Weights of a small GPT-style language model, trained from scratch on English Wikipedia.
Size: 13 layers, width 128, 2 heads of 64, MLP 320 SwiGLU, vocabulary 5950.
Each number is 128 + 24 x the weight over its row's rms, rounded and kept within 0 to 255. Layers, rows and columns count from 0. The size above them is the row's rms in percent of the matrix's.

# layer 10 MLP up, 320x128, rms 0.0724, rows 304-312, columns 0-127
size [101  99 106 101 101 106  94 109  99]
[[127 110 126 154 126 145 132 131 124 168 124  78 113 119  86 129 175 107 146  97 151  95 167 133 121 172 136 129 132  80 102 136  99 121 142 127 105 141  76 167 109 129 117  68 117 110 120  88 126 140 163 127 135 127 145 158 127 121 117 103 145 124 156 118  90 162 127 129 127  77 110 134 116  95 142 120 151 103 136 124 134  90 126  74 137 132 151 114 165 175 103 111  92 112 118 125 115 107 146  89 119 115 145 108 110 116 109 148 141 165 136 143 147 146 121 174 147 123 135 157  95 131 127 160  82 155 159 159]
 [120 131 148 131  96  87 164  98 115 135 119 118 122 174 138 147 118 180  85 149 107  92  85 144 120 149 156 141 114 167 156  96 129 144 167 164 121 141 140 149 122 149 112 108 109 138 117 118 101 127 139 143 139 125 142 115 132 134 135  83 107 119 108  88 173  82 156 112 133 132 167  70 104 119 174 113 131 153 144 107 117 129 139 140 130 174 116 144 139 158 125 145 108 150 136 124 136 145  81 109 115 115  68 143 174 128  85 143 122 122 130 114  97 127 133 131 119 148 107 154 132 147 181 149  84 134 127 138]
 [112 112 133 122 136 115 114 120 150 153 101 114 132 104  89 154 149 122 143 109 150 126 118 118 157 122  96 143  94 153 112 105  84 112 126 145  87  98 103 169 120 164 144 159  85 136 170 145 135 104 156 157 169  95 147 133 146 106 158 125  89 164  98 143 165 125 102 134 129 146  94 109 104 168 112 125 157 121 144  92 109 148  99  93 111  81  98 113 128 108 135 116 112  85 115 158 108 147 119 149 109 107 141 161 102 129 144 120 126 135 168 106 124 153 135  98 126 125 160 115 189  86  95 120 122 110  96 119]
 [114 131 141 110  91 128 118 145 104 124 130 138 112 154 108 144 106 117  84 125 171  94  96  78 126 151 136 136 151 137 158 130 151 114 118 112 105  88 113  85 142 139 132 119 115 131 145 123  92 144 151 135 117 128 145 124 114 143 113 108 103 118 135 120 164  87 117 130 114 128 135 118 142 131  90 104 149 129 184 168 126 148 112  68 143 180 134 130 117 116 125  77 109  96 147  99 145 113 159 139 143 123 134 142 145 131 132  90 118 143 117 122 141  93  88  92 169 130 157 128 139  32 168  97 128 143 127 113]
 [146  95 155  69 183 140 136 154 168 149 109 112 168 133 126 140 157  90 214 115 145  95 110 118  95 133 118 127 105 134 147 106 121 173 134 151 132 103 151 124 159 118 135 113  78 127 131 144 140 101 144 109 137 125 124 157 146  87 129 118 151 143 152 120 100 113 154 126 126 153 128 134 121 101 100  90 163 102 152 150 148 143 169 118 162 122 153 103 153 141 118 129 125  93 135 146 121 124 155 115 101 168 127 134 123 133 128 138 116 164  98 103 106 126 149 103  93 152  98 108 126  91 163 145 116 107  98 145]
 [128  96 140 121 113  90 127 169 129 173 109 112 165 146 165 154 151 150 111 122 110 102 129 177 100 137 138 150 136 143 107 101 138 103 137 174 143 141 128 114 131 124 128  60 103 125 102 109 142 149 123 116 153 108 126  92 129 141 109 150 107 132 127 114 118 130 142 165 145  97 110  90  99 112 131 101 116 117 112 162 144 147 144  93 107  95 115 189  97 148 128 129  91 180 170 122 174 110 113 140 135 128 119  96 104 132 113 192 102  81 143 124 156 143 142 130 137 124 130 116 103 163 137 146 130 167 117 142]
 [146 135 124 159 109 182 137  86 133 140 114 114 142 136 111 132 132 130 106 129 136 163  85 134 104 120 166 104 137 141 152 117 137 106 127 167 123 120 152 121  94 148 142 154 177 155 152 115 128 127 118 128 117 151 112  85 139 166 137  94 142 169 145 124 125 156  87 158 118  96 140 155 144 134 112 130 149 114 124 113 113 117 160 158  74 145 113 114 104 102 134 153 138 112 162 123 113 147 131  85  92 140 118 131  89 165  65 117  91 101 194 106 138 129  91  95  94 161 115 125  92 118 137  94 122 137 110 126]
 [119 162 145  87 126 123 105 156  83 119  93  97 125  94 158 105 147 147 135  98 131 123 123 126 144 120 146 138 155 143 144 132 149 120  72 139 178 159  95 132 114 136 180 132 142 176 125 138 112 114  98 156 144 113 115 141 136 106 104 128 155 125 128 121 101 124 166 130 173  91 112 124 147 117 144 164 143 153 155 107 132  96 104 112 115 141 153 104  84  63 120 124 116 120 135 103 106 133 156 126 160 127 139 145 104 134 143 138 111  92 138 142 160 133 182 150 171  86 153 164 100 123 109 120 150 144 164 107]
 [139 125 141 159 131 140 121 144 148 150  81 143 165 119  96 131 113 103 149 132 110 178 128 127 144 126  97 133 119 104 136 145 153 100 114 166  89 118 122  95 108 134  96 138  79 136 129 103 142  85 121 130 108 174 165 119  95 116 100 169 146 128 133 142 138 125 140 131 168 130 105  84 129 105 153 122 148 125 145 168 108 144 126 101  71 106 116 136 126 137 126 126 123 165 137 120 108 153  92 143  97 122  74 180 129 164 133 127 181 116 114 102 126 168 128 115 143 125 182 133 135 130 126 139 157  66 138 122]]
# layer 10 MLP down (transposed), 320x128, rms 0.0726, rows 304-311, columns 0-127
size [100 101 107 103  99 109  90 104]
[[123  97 116  96 131 142 122 124 168 105 120 134 125 131  65 120  97 143  95  81 174  86 131 136 156 171 154  94 190 130 143 139 158  97 171 159 156 114 143 124  84 126 160 135 161 140 101 109 166 116 131 159 161 129 129 137 127 129 169 118 111 116 125 106 138 126 135 133 155 141 121 150 115  91 109 155 120 139 159 140 124 133 115 128 140  87 146 136 161  58 134 156 143 166 168 122 143 137 144  99 135  91 106 129 110 140 107 176 122 153 138 123 107 143 108 150 137 109 112 112 134 147 133 121  85 137 115 138]
 [164 113 111 160 122 116 112 161 138  79 160 130  94 157 124 108 126 137 160 146 112 122 111 129 145 162 156 121 147 128 154 145 124 131 134 138 107 138 156 104 152 104 109 136  80 132 119 156 125 147 139 169 100 117 151 126 108 153 178 104 148 113 159 153 169 136 155 125 109  90 123 144 101 137 170 120 158 133 137 145 110 112 123 156 115 132 154 109 137 176 140 155  97 110 146 172 126 111 116 125 174  87 161 120 114 154 145 171 129 113 105 152 164 134 155 129 167  79  91  98 138 161 138 101 136  98 173 130]
 [192 131 133 121 137 107 145 130 140 119 143 140 130 131 121 131 159 127 146 114 113  86 142 121 125 111  93 166  92 155 106  94 101 180 128 117  98  84 135 130 153 214 124 148 124 108  97 117 147 100 113 151 136 140 135 176 137 110 118 151 160 164 110 126 167 131 114 166 131 153 152 102 114 130  85  84 130 124 104 110 150 171 100  96 137 134 131 136  82 125 138 102 150 126 142  88 136 136 110 122 121 135 114 134 120 136 123 128 118 106 165 151 114 140 149 101 133 146 175 129 104 114 118 178 114 154 160 105]
 [113 117 162 127 112 100  83 189 128  62 109 126 138 101 124 137 105 168 125 131 121 112 137 152 130 163 114 125 112  75 122 188 133  96 115 141 109 150 129 132 155 123 116 146 112 163 118  72 117  84  92  92 130 120 129 125 116 132 139 102 126 159 124 150 174 136 131  96 140  68 121  79  89 113 154 156 123 106 152 145 136 102 117 119 109 125 128  97 115  93 121 150 145 145 164 131 149  96 133 133 128 141 120 140 141 126 166 136 132 118 151 132 179 132 149 116 107 125 157 128 139 131 102 171 129 130  90 132]
 [115 134 151 175 115 130 144 104 134 121 145 134 128 107  99 132 108 136  80 115 148 136 146 197 145 173 144 101 124 156 108 172 125 134 122 123  97 103 133 140 138 124 176  97 138 130 168 173 148 105 119 119 115 171 102 122 120  91 140 110 122 141  83 122 113 135 171  87  92 180 107 100 158 170 149 131 121 153 135 107 170 168 123 132  84 132 122 142 126 121 105 165 143 146 116 107 137 120 135 155 114 128 104 148 103  97 126 111  85 137 145 108 119 144 105 114 170  99 132  97 108  98 127 147 103 145 131 119]
 [136 129 137 115 145 100 188 158 173 153 109 127 131  89 118 120 112 159 145  93 127 103 134  96 168 134 137 139 159 131 105 120 121 141  99 177 120 156  65 167 159 118 203 132 176 151 150  96 147 141 123 138 137 149 135 139 153 160 110  91 134  97 145 135 137 118 151 123 103 183 115 123  81 121  84  73 119 110 103 115 112  94 123 130 147  88 107 136 145 122 132 122 123 104 124 139 124 121 126 125 124  95 118 160 122 106 145 133 111 132 123 137  81 125 118 126 149 142 146 136 100 116 112 132  90 108 120 111]
 [123 116 139 111 145 144 131 166 140 133 184 139  98 145 140 103  74 152 135  85 132  99 136 107 160 116 125 166 104 113 112 135 126 160 136 143 170 137 106 112 131 134 141 138 119 141 109 130 149 135 113 138  99 111 184 161 146 104 138  99 115  81 128 121 156 123 171 117 166  92 117  89 123 134 145 170 155 136 126 146 153 156 144 145 132 147 169 180 154 133 108 117 142 184  96 121 123 101 113 142 139 160  99 107 155  98 155 126 137 169 126 105 150 144 172 156 153  89 145 112 164 137 119 160 142 122 126 122]
 [147 150  99 148 124 127  95 142 123  91 152 122 130 153 125 116 117 149 143 116 129 124  98 126 114 144 132 110 131  92 170  69 132 134 134 139 153 149 139 168 158 125 106 143 155 134 124 120 107 178 169 154 112 123 155 185 162 127 170 126 123 130 127 124 116 125 127 146 142 188 111 143 141 142 148 114  91 159 114 130  99 137 105 118 146 162 155 118 171 106 170 155 137 189 132 198 138 126 109 139 109 143 137 170 143 144 136 143  94 159 150 136 126 143 115 111 165  88 122 138 146  93  87 138 143 120 129 154]]
# layer 10 MLP gate, 320x128, rms 0.0727, rows 305-312, columns 0-127
size [107 106 104  95 109  88 108 104]
[[158 126 118 142 121 130 127 136 148 112 107  74 154 141 123 160 174 130  98 144 152 110 132 154 109 133 158 188 140 172 132 119 156  72 148 129 120 129 132 156  90 115 119 171 137 141 123 130 118 126 127  82 100 118 147 167 112 144 101 125 140 102 150 126 163 142 141 161 110 119 118 109 125 191 121 143 102 135 124 118 134 143 115 155 164 128 159 161 153 124 111 115 133 180 173 161 131 119 100 160 143 107 105 146 180 132 151 113 109 106 151 131 160 167 114 126  96 137 121  99 145 119 115 181 146 102 148 145]
 [108 181 137 103  92 134 162  97 165 146  68 144 105 133  78 141 156 102 128 107 110 151 132 156  62 120 113 114 115 109  91 127 126 142 100 115 114 144  99 142 101 124 111 178 144 123 148 155 143  84 118 165 153 125 128 131 130 127 116 132 162 147 103 173 120  99  91 120 142 163 123 117  99 162  85 145 148 105 133 144 119 108 157 115 119 120 122 173 185 130 116 145 110 134 141 114 122 145  97 114 140 152 133 143 125 127  81 146 104 133 159 116 140 163 118  93 116 142 132 134 179 137 125 149 122 119 100 120]
 [172 141 126 110  74 179 122 133 123 114 147 114 129 127 105 133 150 152 127 133  88 132  81 169 138 142 115 124 100 166 137 125 145 114  89 128 111 113 174 139 159 168 165 100 138 116 107 143 134 143 134  85 115 127 125 103 147 131 166 106 145 142 145 141 122 124 108  91 142 108 136 133 139 125 142 191 108 128 112  91  83 121 126 142 139 149 146 119 113  68 157 152 141 136 158 130 136  62 116 153 119 125 141 145 134 161 140 161 122 141 153 120 144 114 106 114 158 143 120 166 144 138 109 175 126  84 175 120]
 [122  96  84 121 122 110 138  88  93 119 171 100 134  88 110 131 106 170 126 131 129 144  91 183 167 139 189 115  98  68 122 121 139 143 160 110 107 113 136  71 151 132 170 107 159 131 134 113 120 117 130 158 140 154 116 118 133 119  97 143 167 124 112 143 133 133 147 115 111 136 140 157 140 122 119 129 134 125 128 121 120 167 130 140 108  78 127 122 157 154 156 146 130  98 154  99 134 109  98  97 135 109 140 143 116  90 145 129  70 142 164 162 124 178 126 107 114 118 128 127 130 141 155 151 107 124 169 154]
 [ 81 183 110 109 133 137 150 117  98 134 171 115 112  93 109 144 158 142 112 138  95 152 136 157 104 155 121 170 113 113 117 116 111 111 140 127 120 135 143 122 114 130 163 112 144 139 150  91 163 113 157 131 116  56 155 154 116 113 156 121 118 125 104 107 110 180 118 101 170 167 152 119  84 180 115 133  82  95 150  95 145 142 125 112 135 132 143 131  84 127 126 149 165 106  86 105  78 131 134 127  97 141 126 117 127 124 176 127 157 156 142 128 127 115 148 143 144 180 147 130 122 120 109 137 133 130 124 119]
 [118 161 111  84 157 117 121 136 134 186 115 115 134 104 152 116 163 125  77 125 112 183 105 153 106 141 111  94 123 118 107 132  96 109 132 111 104 136 149 149 115 133 105 141 102 145 133 164 181 144 106 149 151 144 100 170 130  95 157 117  86 156 131 120 113 109 106 110 103 109 155 174 143 107 147 128 111 108 130 126 163 138 113 135 108 125 139 122 125 151 127 126 131 149  87 134 133 134 122 115  87 135  86 192 127 108 124 127 136 120 158  63 122 153  83  90 130 148 154 116 152 140 147 142 119  87 102 144]
 [120 129 130 117 120 159 133 155 106 144 137 120 140 119 105 155 106 119  99 147 168 147  89 174 122 116 122  86 109 127 108 142  83 126 131  65 104 155  96 154  93 124 152  86  88 141  92  94 130  96 142 140 140 109 166 167 111 127 134 159 176 160 177 117 109 145 116  93 131 131 178 101 123 135 119 184 140 121 172 134 125 153 165 111 100 154 123 143 114  95 135 106 134 164 163 145 140  98 135 153 117 119 145 117 145 151 116 147 157 125 139 142 121  89 131 152 133 149 109 138 109 113 140 126 153 121 163 105]
 [138 148 148 140 136 149 125  96 126 124 122  97 149 102 131 143 149 175 129 132 147 119 114 166  78 130 141 126 105  98  92 148 121  74  70 116  99 125  95 148 127 155 163 107 174  89  86  76 135 123 169 142 118 163 112  94  73 153  97  94 136 125 136 115  84 151 125 153 134 126 143 120 112 142 118 117 153  93 128 153 139 115 133 141 136 128 139 165 117  94 147 147 146 102 138 133 109 161 155 119 106 113 156 132 123 157 131 130 109 123 134  84 146 123 119 170 181  98 150 118 126 113 132 124 119 156 153  96]]